From a checkpoint of a small transformer trained on Wikipedia.
Size: 13 layers, width 256, MLP 1024 ReLU, vocabulary 8192, 12.4M parameters.
Architecture: RMSNorm before each block, learned positions, biases, tied embeddings.
Training: a variant of SOAP for these matrices, 374M tokens, 5710 steps.
Each number is 50 + 10 x the weight over its row's rms, rounded and kept within 0 to 99. Layers, rows and columns count from 0. The size before them is the row's rms in percent of the matrix's.

# layer 7 MLP up, 1024x256, rms 0.181, rows 706-733, columns 0-127
095:23 55 62 47 47 58 51 50 57 36 46 52 60 48 54 63 59 47 52 60 46 46 50 45 45 33 44 69 62 47 59 57 50 51 42 60 53 45 43 50 33 43 52 48 42 47 66 33 43 42 44 61 47 45 47 49 39 46 34 47 29 39 38 47 33 52 47 49 57 54 36 51 51 42 59 59 54 45 54 53 31 56 64 47 53 45 67 49 60 53 78 48 75 40 51 37 60 60 45 37 44 67 46 54 75 60 43 54 71 47 45 52 59 65 46 56 54 61 45 54 30 64 47 46 40 42 47 37
103:48 41 46 57 50 50 49 50 55 52 61 48 57 35 51 61 41 58 55 43 54 43 57 67 49 55 68 53 36 52 57 54 62 72 49 54 35 60 44 62 66 34 44 52 36 37 58 40 36 60 31 43 50 78 55 44 50 61 51 51 46 45 45 56 47 47 67 51 54 49 38 40 51 32 69 50 36 50 40 47 58 63 59 59 54 48 37 46 54 52 65 49 36 51 54 61 32 54 42 50 44 46 44 70 52 46 40 29 56 49 46 51 39 55 60 70 60 64 36 51 63 51 39 37 39 68 40 46
112:53 39 54 58 62 44 53 28 41 53 55 41 45 39 44 45 58 58 59 44 48 56 59 66 46 52 46 59 40 48 50 58 64 59 57 55 61 66 59 46 47 57 49 47 66 56 59 38 48 49 46 50 75 58 38 42 56 68 32 58 68 56 62 37 48 58 56 38 40 51 26 66 50 33 51 59 48 58 49 47 36 74 46 48 49 52 52 53 57 43 65 55 59 51 57 36 43 63 58 56 43 60 56 55 44 55 56 42 55 68 59 55 47 52 49 55 37 52 53 36 43 54 19 60 41 47 47 41
101:60 47 46 62 46 38 54 58 37 35 43 35 43 32 45 50 52 67 39 41 45 58 50 58 37 53 51 42 60 29 47 48 58 54 40 57 69 62 51 53 51 46 31 61 59 60 55 54 47 53 47 65 61 42 58 46 30 50 49 46 58 55 32 53 42 66 53 60 55 48 37 49 54 36 62 52 62 76 69 49 55 52 45 66 34 56 52 54 37 63 40 33 52 54 38 65 53 56 68 32 61 47 49 51 56 61 52 48 42 52 55 38 60 55 49 44 55 66 32 48 53 63 61 56 53 52 66 66
099:47 40 41 37 38 53 38 50 42 38 62 39 58 65 53 56 67 47 54 63 56 63 63 56 43 52 37 68 55 35 61 49 53 51 41 45 49 40 54 49 52 32 55 57 41 49 41 61 53 55 55 37 54 28 55 39 35 60 48 48 49 57 30 54 60 78 49 42 47 43 55 45 50 43 64 45 49 53 75 59 60 56 53 42 40 68 44 70 35 55 21 49 60 75 55 44 50 35 43 50 45 51 44 41 40 32 58 43 54 52 44 54 52 51 49 43 51 60 27 53 50 61 49 49 37 35 39 35
099:51 44 47 39 54 47 56 36 44 53 37 63 51 47 45 66 44 46 62 46 59 52 38 53 68 55 47 47 67 40 74 61 48 61 52 44 60 52 56 75 57 52 60 46 39 60 35 59 71 38 64 73 56 60 66 39 58 48 42 43 49 51 45 46 64 34 59 69 66 51 56 56 74 54 51 38 37 57 42 61 45 78 55 36 53 49 54 59 46 52 61 46 32 45 42 43 56 44 40 38 48 49 52 52 58 46 60 53 34 52 43 53 41 54 42 30 44 44 44 63 55 57 57 35 57 53 51 45
097:46 44 55 42 42 40 48 31 23 55 40 54 36 58 50 46 37 49 61 50 62 37 65 52 40 37 58 47 51 40 57 67 57 32 50 47 41 50 51 34 39 39 45 64 60 45 62 68 39 42 67 41 33 47 44 63 48 33 52 39 41 50 49 44 47 38 65 50 64 50 39 46 76 36 43 57 45 57 33 54 56 51 48 43 43 47 70 52 50 56 34 59 46 53 58 49 67 48 53 52 53 34 54 55 56 36 58 52 78 56 29 44 41 51 31 57 66 41 60 45 44 31 44 63 47 70 51 54
099:53 61 67 60 50 47 37 69 47 49 59 35 39 50 58 61 45 63 43 56 41 44 49 55 57 65 49 40 60 43 35 57 53 28 51 41 62 45 52 52 46 53 46 46 36 49 46 62 47 40 54 52 53 48 49 61 41 34 39 52 49 52 42 62 63 48 59 51 48 45 53 54 24 58 46 68 45 41 48 41 36 51 50 53 53 50 48 38 57 65 50 42 60 47 14 53 53 59 50 34 61 75 53 48 65 62 68 39 55 52 51 46 50 47 55 39 33 73 46 50 41 62 48 65 53 45 59 38
098:44 32 61 43 59 50 41 49 47 82 41 43 58 46 67 39 50 46 37 62 42 59 59 41 64 60 65 42 50 53 47 56 66 54 53 40 44 41 58 53 40 58 53 33 59 48 57 42 57 47 45 29 55 48 40 59 53 54 46 57 54 42 68 39 31 37 51 46 50 67 67 50 58 37 58 50 39 46 54 47 42 40 48 62 37 55 51 46 59 32 56 51 57 32 53 50 43 62 51 56 46 62 52 16 50 72 75 38 49 57 44 63 32 58 50 50 40 48 56 57 63 61 39 52 79 31 31 33
091:36 52 50 43 45 41 54 26 59 45 44 63 39 50 49 50 59 57 57 50 53 33 43 52 42 55 48 48 46 55 58 45 35 46 44 64 54 39 29 39 48 45 61 34 58 42 42 25 56 59 57 44 36 29 37 51 58 55 56 70 55 48 38 53 65 51 61 63 54 50 52 24 29 60 56 63 45 58 54 50 48 41 49 48 49 63 66 50 81 39 23 46 53 58 58 41 27 55 51 49 37 50 55 56 66 41 27 55 53 52 53 58 46 45 42 56 33 60 48 54 40 40 53 41 59 50 70 43
091:43 41 45 50 47 55 37 61 41 62 40 39 28 45 60 41 40 41 49 33 52 56 56 38 53 57 50 52 77 58 40 52 40 57 68 51 45 55 53 51 67 60 55 63 55 61 65 44 36 38 52 40 51 56 50 36 55 42 47 50 69 41 44 50 41 52 48 58 52 47 64 37 51 59 52 45 40 47 60 48 59 51 34 53 58 50 48 54 33 33 53 36 50 48 56 28 37 51 35 37 38 63 55 60 49 50 57 38 53 48 33 58 55 57 44 39 55 50 46 60 46 38 47 64 34 48 46 41
099:36 42 37 65 42 56 34 32 54 42 61 53 43 53 71 46 52 60 46 56 39 43 39 54 43 50 37 49 46 54 36 76 59 60 53 49 56 48 46 40 36 59 52 59 46 45 42 61 51 57 39 38 48 49 24 53 46 54 40 48 53 47 53 71 46 44 66 66 54 55 38 42 50 54 57 39 46 71 47 44 37 38 43 38 57 58 38 54 50 56 39 24 42 44 34 64 59 49 59 44 56 52 53 53 52 52 62 47 43 69 36 53 49 53 45 41 52 70 37 54 59 49 60 59 34 49 62 66
109:42 42 40 56 50 63 30 59 44 69 55 50 45 54 71 37 50 65 48 47 66 42 51 51 49 44 42 53 26 53 65 48 61 48 53 67 46 52 47 61 54 54 29 43 58 63 59 50 36 48 41 52 30 54 52 22 47 67 44 72 59 54 59 49 42 59 58 43 47 42 45 39 42 54 57 64 43 48 41 50 63 55 67 53 43 59 43 57 59 50 41 54 50 49 47 61 55 60 43 41 39 51 53 39 59 57 44 31 51 58 61 55 43 66 36 39 29 32 39 46 67 44 54 50 37 41 47 39
101:41 56 54 55 51 63 34 74 38 57 41 52 47 41 47 48 66 53 49 30 31 65 43 46 57 50 52 54 48 44 29 43 35 67 55 62 61 57 48 43 66 56 51 68 41 61 47 56 55 48 45 44 47 50 48 55 42 36 48 48 69 58 40 42 32 52 45 50 56 50 51 32 50 64 34 54 35 55 59 43 49 40 52 49 43 45 58 64 53 42 56 62 58 41 51 45 41 66 55 47 65 40 28 56 47 33 68 63 56 54 50 46 49 48 43 58 26 46 51 42 40 58 55 55 70 50 49 55
095:50 46 38 70 49 61 48 66 44 70 47 51 49 58 55 53 66 37 50 50 62 40 34 45 46 58 47 55 61 61 57 50 61 60 57 45 70 54 53 33 45 50 50 29 48 52 53 71 69 41 34 47 62 57 23 46 43 50 50 78 37 47 50 58 34 49 51 48 48 56 46 57 56 52 51 51 44 45 45 58 54 55 49 41 61 68 47 51 48 28 59 53 47 67 63 42 47 55 60 49 56 73 34 49 68 65 50 23 43 44 51 38 59 62 46 56 43 61 61 25 64 44 35 69 42 48 44 45
095:35 36 47 49 43 52 56 47 40 57 40 50 32 37 57 57 51 62 33 64 45 52 54 63 62 45 41 39 45 45 50 50 63 47 57 46 45 42 37 53 49 57 60 63 49 59 39 50 52 79 32 58 30 51 33 70 55 62 48 41 57 51 30 45 48 59 56 48 61 60 47 46 55 33 75 51 48 42 46 44 27 45 54 53 55 56 57 41 59 38 44 59 39 54 62 54 35 50 46 69 67 70 56 49 53 48 47 49 39 62 58 37 68 39 59 48 51 58 57 32 55 47 57 41 44 61 50 27
100:38 49 27 52 65 50 56 48 64 63 39 65 41 72 37 48 67 59 62 49 45 50 33 43 65 29 47 51 50 47 49 42 37 44 38 42 59 51 57 56 28 50 55 37 56 55 42 47 46 54 37 54 58 54 59 43 67 52 33 52 70 44 59 46 42 36 58 33 60 53 44 46 51 57 37 40 49 43 47 58 54 45 64 64 56 31 16 60 55 61 44 56 57 52 47 45 45 61 37 38 70 56 51 45 69 53 31 36 53 58 47 26 47 57 56 40 50 66 43 40 48 45 47 49 65 63 46 36
100:58 59 23 44 45 70 43 49 42 43 46 78 51 48 34 50 47 29 57 51 53 44 65 36 63 46 34 52 65 53 49 39 36 30 55 63 49 43 44 56 49 58 42 48 40 42 53 58 66 55 33 55 53 42 26 46 68 18 54 50 41 53 39 56 48 49 60 38 59 72 49 64 46 52 43 45 48 47 44 35 56 47 58 61 54 58 41 47 25 58 45 38 53 52 52 49 67 60 64 56 72 27 36 56 47 45 48 42 48 34 51 48 44 38 51 47 76 54 49 43 50 45 43 50 53 59 25 52
103:70 70 39 60 62 62 37 45 65 45 46 66 44 54 46 40 68 64 44 61 51 48 46 52 49 49 34 45 40 41 39 46 42 39 74 76 51 46 51 32 59 35 63 41 53 41 57 53 50 58 48 45 61 51 31 45 50 31 41 53 61 61 46 51 54 57 50 37 46 53 52 36 43 60 61 48 41 59 67 50 34 60 58 57 64 34 38 58 48 48 56 54 33 38 45 50 38 36 55 60 37 37 70 46 66 33 39 62 60 76 48 48 42 64 46 51 47 28 59 45 60 45 63 43 51 70 38 47
100:34 39 54 35 59 51 58 60 52 65 37 31 54 40 52 40 67 37 59 65 42 59 52 30 41 75 48 52 40 43 65 36 28 49 53 55 65 58 40 46 46 61 51 45 37 44 32 48 44 40 67 46 38 54 57 52 53 49 32 37 57 53 31 48 68 55 50 46 62 49 51 38 50 62 42 59 68 45 56 64 56 41 42 64 58 58 58 53 22 50 47 73 41 46 49 35 46 54 40 70 42 60 43 44 64 38 48 60 30 48 40 46 70 39 54 55 32 60 41 57 41 52 56 48 51 47 51 40
104:53 58 45 45 52 48 70 68 58 39 32 59 70 72 55 78 45 60 43 67 30 61 49 50 48 54 33 41 48 48 42 44 63 46 57 43 50 57 61 38 40 62 53 60 42 59 48 52 44 68 54 54 52 50 40 61 45 61 44 47 45 38 59 59 39 66 56 50 43 38 44 47 21 39 60 57 43 60 50 45 37 44 45 43 50 55 61 35 55 37 51 47 58 32 51 54 32 72 60 52 41 41 40 55 52 54 39 54 35 62 52 61 48 33 59 41 50 43 56 36 58 44 51 66 47 70 45 53
109:41 46 44 68 38 60 47 50 54 79 55 50 44 74 54 49 54 46 34 60 55 32 41 56 47 47 46 48 50 33 49 56 53 45 58 60 49 44 49 38 58 50 43 52 47 44 40 39 51 53 30 65 77 48 49 41 53 56 61 45 48 44 47 41 48 42 47 50 46 61 54 56 73 48 38 54 21 59 36 70 39 34 54 45 53 54 47 45 59 40 53 53 48 61 49 21 61 56 58 46 53 55 53 67 43 51 36 73 46 45 42 53 59 40 51 47 33 75 54 36 61 37 44 58 55 49 56 68
105:42 55 54 43 50 64 45 49 40 54 38 52 43 51 45 38 55 53 68 49 46 54 54 52 57 49 65 59 26 57 50 35 64 52 45 61 56 59 52 48 48 42 58 40 37 33 47 40 37 63 40 39 58 62 61 44 59 28 29 41 44 32 43 42 57 64 56 54 42 50 48 51 44 50 39 44 38 71 57 55 44 69 69 30 44 43 65 61 46 46 62 43 47 54 57 47 54 56 45 44 53 38 59 48 57 26 41 49 66 42 39 49 59 45 43 65 42 58 22 45 65 66 44 49 40 67 59 56
105:48 54 61 68 61 58 57 44 51 47 48 51 42 46 57 56 47 65 43 43 52 62 43 33 53 61 36 51 54 26 54 28 42 45 60 51 46 54 44 52 44 46 49 37 53 43 50 46 41 42 44 61 44 79 33 54 44 54 51 54 62 38 64 48 61 37 39 32 43 54 66 34 52 51 63 46 38 31 69 60 46 48 52 49 58 65 49 54 54 54 42 52 54 42 54 44 44 46 36 55 60 52 61 61 61 41 52 59 59 48 50 46 56 39 16 58 48 32 57 32 53 35 63 42 55 70 46 47
091:37 45 64 47 47 64 45 54 57 55 68 52 48 69 39 54 51 45 61 49 39 49 55 48 70 58 35 48 38 55 58 45 47 46 49 53 32 36 52 51 64 52 33 47 55 63 78 55 49 36 48 29 65 54 53 28 39 76 59 56 62 37 42 60 54 51 47 34 54 46 45 61 53 40 60 70 46 57 60 56 57 60 50 62 44 54 57 53 66 27 52 45 49 35 45 31 37 55 21 55 58 49 65 68 59 63 59 65 51 51 41 47 54 68 53 49 67 61 59 51 65 52 44 64 47 57 70 62
097:58 51 50 48 50 47 47 54 42 44 51 50 59 60 54 43 43 63 61 39 19 41 50 63 43 51 46 38 59 48 46 53 56 75 56 58 57 53 56 43 51 44 58 43 53 68 69 80 63 66 34 57 50 36 59 63 57 56 50 36 40 63 62 34 56 41 50 38 42 43 42 49 46 36 47 41 43 43 33 50 51 45 45 34 64 37 65 66 51 62 31 74 41 67 60 64 48 34 46 60 41 56 68 51 52 44 43 50 39 55 62 51 43 57 58 46 39 45 43 63 52 41 40 32 43 46 50 54
102:60 48 28 58 32 47 43 59 43 51 27 34 62 48 27 52 45 49 48 39 59 54 44 65 30 37 58 50 58 43 60 47 30 56 50 54 45 52 43 47 31 33 51 48 49 38 53 45 52 37 37 60 46 72 36 56 53 52 47 59 51 49 62 58 38 51 45 55 55 49 60 63 50 59 48 39 62 41 30 56 34 59 49 45 59 52 54 52 54 66 34 63 50 60 61 44 55 50 57 50 46 37 37 67 38 38 42 36 47 61 43 59 32 55 54 46 44 47 45 56 38 44 48 55 52 67 37 46
101:56 39 56 45 57 71 26 27 70 67 53 45 63 61 50 48 52 63 30 67 62 41 61 47 55 49 62 47 57 53 66 49 45 47 45 40 48 42 66 52 50 41 64 54 60 59 45 34 48 68 38 62 42 43 46 40 43 69 33 44 34 49 41 40 55 56 73 52 60 55 62 45 59 30 48 52 65 54 51 52 55 50 50 62 49 40 47 48 58 58 51 68 50 42 61 50 57 65 53 60 57 43 52 34 57 61 48 65 33 62 41 40 49 38 36 58 39 40 63 65 57 52 36 70 47 43 47 47
# layer 7 MLP down (transposed), 1024x256, rms 0.24, rows 706-732, columns 0-127
096:37 50 70 36 57 48 57 44 65 34 53 57 49 47 71 32 55 50 41 62 62 57 50 45 42 38 50 69 43 37 38 70 49 43 56 52 62 45 49 42 41 59 52 48 42 51 51 59 49 45 43 49 62 50 35 37 33 52 43 53 46 48 38 56 57 63 56 24 57 44 44 46 35 37 73 42 57 53 64 41 56 53 67 33 28 60 47 64 48 68 71 38 38 47 47 55 32 50 59 63 59 49 35 39 42 53 56 62 36 55 47 51 74 59 42 71 68 45 49 54 50 54 46 57 59 56 40 39
102:53 39 47 46 35 54 42 48 45 49 48 57 57 35 59 54 40 69 47 29 51 41 56 47 57 47 47 52 44 72 36 64 42 58 46 51 42 41 46 59 50 29 48 49 42 60 54 66 60 40 60 75 42 52 49 66 44 56 35 59 50 53 39 47 50 56 30 59 48 55 55 48 49 55 44 58 47 68 61 42 44 63 27 47 61 65 27 60 46 61 35 44 41 44 48 49 39 58 47 59 53 65 61 52 55 49 29 49 45 56 40 44 58 55 47 51 48 49 65 44 42 42 35 56 51 38 56 55
103:52 53 53 40 35 45 71 50 46 58 58 53 35 49 62 65 55 50 39 53 52 50 60 37 56 49 53 65 47 63 51 42 53 39 57 63 48 33 64 63 37 45 36 61 54 63 38 47 51 52 62 34 56 37 55 68 49 48 58 48 65 63 42 53 58 45 43 61 61 58 50 50 46 47 52 72 55 36 57 40 58 33 61 55 29 47 49 56 68 41 32 52 60 39 46 67 50 59 50 63 45 33 56 57 48 43 62 55 54 40 48 53 49 47 59 57 36 33 67 49 38 63 45 51 45 45 49 41
104:47 43 49 49 62 36 66 57 54 52 67 57 60 61 53 45 63 36 57 33 40 47 54 51 49 52 33 36 61 45 34 68 41 70 45 57 29 40 53 40 55 49 63 44 44 53 54 42 58 49 45 43 35 50 54 62 52 55 54 64 58 50 55 60 58 40 57 63 47 50 36 48 58 53 49 62 36 46 60 57 65 53 51 45 48 53 61 55 48 39 59 46 36 49 53 42 34 53 48 45 42 60 54 45 53 61 65 31 49 62 39 48 49 46 72 41 46 53 50 42 59 34 43 47 67 57 46 40
095:65 42 54 30 68 47 51 48 58 43 51 53 60 38 47 54 35 46 48 47 43 68 54 51 48 53 39 50 43 61 51 31 55 52 54 42 30 47 58 41 54 63 72 50 52 56 57 56 49 57 47 40 60 52 49 44 65 56 25 44 60 48 42 42 39 56 54 40 58 68 62 72 52 66 47 43 36 57 64 37 53 27 62 55 38 38 30 47 62 57 39 55 60 41 61 53 58 59 33 53 57 36 39 52 27 54 47 48 57 29 38 54 53 55 44 51 50 56 51 51 31 57 51 55 52 64 27 55
091:64 55 64 60 48 61 40 71 57 50 70 55 55 40 38 64 30 52 50 50 43 51 53 59 43 44 60 59 40 46 35 44 56 64 42 79 35 43 46 53 38 54 52 56 59 43 52 52 44 58 43 58 59 47 39 58 53 54 63 44 41 44 61 61 65 57 60 39 54 64 51 49 61 65 43 45 56 29 27 46 46 56 37 66 55 31 60 49 50 38 40 47 44 66 67 60 51 64 45 53 40 57 40 52 32 38 51 44 46 39 45 59 34 45 31 51 49 45 59 31 50 60 49 57 50 41 48 51
095:50 43 43 44 46 39 55 43 56 58 81 63 53 46 37 56 41 37 43 42 50 37 31 51 53 41 50 30 52 57 38 32 56 48 51 52 34 36 42 46 53 67 66 62 60 62 54 55 61 57 61 50 48 54 61 37 51 56 55 66 60 59 31 51 41 50 55 66 51 35 61 64 34 78 55 53 53 52 42 33 55 46 43 56 56 47 44 42 54 46 56 59 52 51 60 64 52 63 44 43 65 55 60 41 52 51 43 59 54 35 56 65 55 44 58 58 43 47 47 56 48 61 55 45 57 48 61 49
102:50 47 73 25 42 42 56 47 68 44 42 40 53 49 41 53 61 50 43 51 67 39 63 48 55 50 60 41 47 40 56 47 39 53 48 33 63 60 62 49 37 53 65 58 47 47 50 57 43 45 46 44 48 63 62 42 34 32 59 42 45 50 43 49 62 52 56 43 74 79 59 53 41 54 51 57 56 51 46 51 57 58 64 30 52 51 59 64 66 45 36 58 58 35 47 61 54 55 52 49 66 45 62 49 47 36 37 65 57 38 46 34 57 45 57 52 41 58 51 40 47 52 45 49 50 47 44 39
104:48 56 63 54 64 40 85 53 59 50 42 59 39 51 52 54 43 45 41 61 34 58 43 45 37 64 57 52 60 62 56 32 58 25 35 38 49 53 56 32 42 42 43 46 43 62 57 50 41 40 57 33 49 39 45 45 51 53 68 54 45 39 45 50 52 43 34 59 44 41 68 66 52 43 61 63 41 37 48 49 47 64 57 60 42 42 53 38 35 52 48 54 47 44 41 52 46 45 51 45 33 49 51 49 50 38 55 53 33 35 54 61 59 49 35 32 37 39 41 39 51 62 56 37 51 63 60 51
094:46 36 72 53 51 38 41 46 41 35 63 45 55 54 43 43 51 63 52 56 43 32 57 50 46 45 45 36 56 60 36 67 67 27 33 40 65 44 52 34 62 74 37 44 46 50 43 41 49 57 43 51 43 39 60 51 45 43 57 45 59 44 46 47 55 53 54 49 40 73 46 45 59 35 59 49 52 66 43 58 56 54 49 51 32 44 41 50 53 48 59 41 52 24 60 49 63 52 52 71 50 47 45 67 37 25 59 44 23 44 43 46 60 53 59 66 47 42 63 33 58 49 55 63 53 64 49 32
101:58 56 54 42 56 39 40 37 56 59 58 55 59 61 40 66 37 50 50 55 60 44 29 51 58 30 57 42 45 49 60 22 52 56 33 56 37 28 39 50 46 46 29 34 66 50 38 59 43 36 57 53 36 51 43 35 26 72 62 41 42 51 51 49 59 50 37 64 45 42 48 58 69 58 50 39 47 47 35 54 45 43 42 68 47 55 50 63 45 78 51 52 60 41 40 31 50 67 70 50 51 53 51 39 61 57 39 35 65 58 36 37 43 61 51 41 37 51 43 53 47 64 60 49 42 61 47 50
100:52 47 49 43 62 60 38 60 55 57 62 67 59 54 61 60 47 54 48 46 70 48 74 54 52 54 55 55 44 53 56 45 41 30 67 47 57 56 37 48 69 44 45 53 43 49 44 49 46 27 35 49 52 69 71 38 39 46 52 50 65 66 38 57 69 51 54 46 65 50 56 56 55 36 44 63 39 43 59 32 49 45 78 58 38 38 61 58 63 60 43 79 26 63 48 51 44 57 61 62 39 38 59 52 52 46 44 57 39 42 59 57 75 56 55 39 49 68 75 50 53 52 49 41 58 42 48 48
117:66 43 55 65 43 55 48 58 51 66 48 35 58 52 35 34 47 52 39 39 69 60 45 71 43 65 53 45 30 59 46 55 55 55 61 58 51 59 51 43 39 73 60 53 35 40 59 62 49 56 63 51 53 53 43 57 58 52 44 38 65 42 52 45 50 38 58 55 37 51 32 60 50 76 57 67 38 47 40 42 31 59 38 39 31 52 43 42 63 52 40 58 58 55 48 55 54 64 46 49 39 59 52 43 55 46 55 61 55 44 57 45 48 58 48 68 50 62 58 50 54 50 48 36 48 66 51 47
105:41 37 31 44 53 52 44 59 52 45 58 54 50 62 56 59 40 57 55 71 55 43 52 43 51 60 57 38 51 41 56 56 51 43 41 50 41 54 57 44 35 44 65 61 49 50 64 48 52 34 47 43 51 54 49 55 31 75 57 29 37 45 53 41 46 35 47 48 36 57 64 46 49 37 49 45 34 45 51 34 53 55 38 41 41 61 54 55 56 49 59 47 47 47 36 50 39 59 46 44 54 47 44 52 40 39 51 47 52 77 46 55 59 73 46 61 47 52 49 41 27 78 46 34 55 45 52 38
098:46 57 56 64 54 47 55 63 49 53 41 45 50 67 65 48 67 58 70 70 56 36 45 42 33 43 49 40 61 42 49 44 58 24 73 40 70 37 54 27 49 59 43 51 52 60 51 63 67 52 51 37 52 61 44 40 57 52 34 58 58 49 54 58 47 39 66 44 42 53 75 64 45 54 56 59 58 37 59 55 55 45 62 56 53 44 41 61 46 66 56 35 57 68 64 46 45 52 57 42 54 34 61 69 35 66 54 44 58 39 64 47 34 48 52 39 50 50 55 55 40 44 36 47 56 57 45 55
092:53 48 60 58 48 41 69 62 55 54 32 53 53 63 55 71 47 50 60 59 44 42 45 45 45 54 43 56 47 47 40 59 43 53 38 48 39 35 33 40 58 58 38 38 52 63 59 42 50 22 54 49 42 53 45 56 41 54 26 66 51 69 37 38 47 62 42 44 48 42 48 44 52 63 38 56 50 30 49 69 42 57 64 50 44 53 47 46 30 57 55 40 55 60 78 70 31 53 53 63 28 31 50 39 38 42 42 58 50 47 49 58 29 38 65 50 45 42 42 55 50 47 45 50 47 55 49 52
109:58 54 50 54 60 44 59 54 44 59 31 37 56 58 44 45 74 44 35 53 67 56 60 48 56 55 44 37 44 45 46 80 45 43 52 41 63 52 47 48 59 48 38 62 47 38 54 40 50 47 70 67 62 58 59 64 59 43 41 59 45 41 36 66 65 51 50 54 45 47 60 45 30 45 48 34 44 48 44 53 46 33 36 47 40 50 61 46 35 58 52 38 34 35 37 51 59 57 58 64 49 50 33 42 36 70 72 78 39 48 57 66 56 52 43 49 56 43 48 42 56 57 50 55 61 29 47 60
096:58 53 41 63 66 38 46 67 43 58 51 60 35 57 55 44 72 51 52 38 51 54 51 50 67 26 48 58 41 53 33 65 47 50 33 42 62 58 28 54 47 58 54 55 39 29 46 57 43 59 50 49 42 65 55 44 41 35 49 49 37 47 44 55 49 37 39 75 52 37 51 36 46 38 63 47 56 42 35 47 55 66 57 67 44 59 52 58 46 46 36 48 42 55 47 65 50 48 52 47 61 66 28 36 45 51 62 50 56 37 35 41 41 55 50 51 43 58 53 46 70 36 39 64 54 31 47 55
102:52 33 54 18 71 46 54 42 41 47 49 53 49 23 49 44 51 50 50 48 45 58 67 55 48 58 52 63 46 61 36 65 48 61 45 54 54 46 55 65 56 42 54 59 34 48 56 34 42 35 43 41 45 42 42 53 46 38 52 75 65 49 45 33 58 47 51 48 48 57 44 53 38 53 37 61 50 49 62 39 69 36 48 48 45 43 55 38 63 51 54 39 36 41 57 30 47 43 48 51 58 50 46 62 46 63 35 51 61 52 33 37 53 60 65 48 44 48 70 37 65 44 47 50 56 31 37 63
105:52 48 35 51 49 60 44 48 55 59 62 40 46 49 38 54 53 60 52 48 46 46 33 52 63 59 63 37 44 69 49 49 81 30 41 57 45 46 40 54 43 41 53 51 44 47 48 66 48 65 47 46 50 53 65 51 58 61 59 58 45 53 47 48 46 38 60 41 47 52 62 55 46 38 56 75 49 59 28 24 62 49 60 57 57 56 47 71 46 64 52 53 39 49 42 65 54 48 36 47 47 46 52 45 48 58 61 46 33 53 48 68 62 44 43 33 52 63 50 56 65 49 50 66 42 60 57 63
100:45 33 42 46 37 54 77 49 42 54 57 43 51 51 66 56 53 67 50 47 52 52 62 39 54 35 40 66 65 52 45 68 59 34 54 49 62 42 40 60 54 51 54 41 54 49 41 52 36 48 56 56 37 52 49 61 36 61 52 62 64 46 28 48 33 52 44 59 51 66 54 37 68 52 45 48 64 45 64 59 54 32 50 48 42 70 38 60 53 58 41 36 50 57 43 41 49 48 34 47 45 57 49 60 54 49 70 43 67 33 45 37 42 41 46 47 49 61 60 53 49 44 44 34 37 44 37 54
105:35 53 48 24 57 35 57 46 31 51 40 55 41 56 45 46 58 30 52 41 38 40 53 51 58 36 48 53 45 42 57 64 66 53 50 33 30 58 52 42 58 59 57 54 43 43 52 34 52 61 52 58 36 52 55 56 57 41 42 46 55 49 60 44 42 47 69 53 45 54 59 42 58 41 42 75 32 41 40 65 55 49 56 63 46 59 33 49 64 50 41 52 62 38 33 49 50 34 58 59 65 46 41 50 69 58 52 35 55 55 52 33 28 46 44 38 64 56 50 63 51 43 63 44 45 44 46 53
110:55 50 49 53 51 53 79 48 48 51 45 68 51 58 49 54 49 46 44 48 44 43 51 50 39 63 39 45 57 51 36 42 60 54 51 59 32 32 33 62 31 56 41 60 64 44 52 42 66 67 50 46 47 46 54 46 53 64 66 69 45 40 30 39 53 66 58 42 53 50 64 41 58 50 51 55 39 50 67 57 40 43 55 40 61 44 58 37 52 35 34 53 38 62 42 54 36 49 39 48 44 45 50 58 79 48 68 72 46 55 58 29 55 40 59 56 32 62 53 63 39 54 38 40 45 49 57 62
106:42 51 49 62 45 31 48 76 45 45 52 38 42 72 35 62 49 40 50 25 40 78 52 44 59 46 47 37 49 47 56 56 58 49 50 51 42 57 69 54 65 46 60 37 42 67 39 40 28 48 45 45 68 64 58 51 55 59 65 52 50 61 46 38 41 46 44 58 61 47 40 50 46 55 57 51 62 57 45 46 43 54 56 50 41 43 39 53 35 61 49 35 51 46 34 58 58 53 56 57 49 58 50 39 70 40 57 78 70 45 59 55 54 62 31 67 55 64 58 50 34 53 56 47 49 52 41 55
087:52 53 47 37 57 43 64 46 47 72 68 37 44 56 43 26 76 64 50 62 62 54 32 69 53 64 46 71 56 51 53 47 52 60 54 33 40 37 41 59 43 39 53 47 61 50 52 39 48 76 32 55 30 60 49 43 44 58 72 47 46 55 38 52 38 54 44 52 67 42 61 38 71 38 51 31 57 42 54 49 46 37 43 36 65 47 50 60 52 49 42 59 68 46 53 35 52 48 56 50 28 55 70 36 40 56 51 56 52 59 48 44 60 28 55 51 34 47 46 57 36 51 33 33 53 46 53 54
100:56 49 49 40 57 51 46 49 62 53 63 31 39 67 46 50 72 52 51 56 43 49 53 53 43 57 74 50 65 28 66 40 64 55 61 62 62 43 50 53 41 44 51 41 53 46 41 48 40 29 51 36 33 49 44 38 48 50 41 51 56 38 38 49 51 47 42 44 55 42 64 61 59 56 57 43 46 61 65 59 54 55 48 69 37 44 38 52 52 44 51 27 61 42 50 51 61 70 56 40 48 50 42 65 59 59 44 52 64 57 58 61 42 30 63 34 66 55 49 54 45 63 72 57 38 47 50 52
100:56 46 54 49 70 51 60 48 68 62 52 48 59 45 35 62 42 43 61 47 45 55 57 57 56 48 63 53 48 37 32 41 47 41 53 51 25 50 56 53 39 46 43 56 49 63 52 45 34 38 49 58 45 67 48 54 59 38 49 51 50 46 54 47 45 41 64 47 51 55 62 56 48 71 36 46 49 31 36 23 70 68 48 55 59 43 54 40 51 58 59 52 32 74 32 41 67 67 64 70 61 58 47 50 47 51 46 40 57 56 56 44 43 63 45 63 37 45 37 46 53 46 46 51 31 60 57 43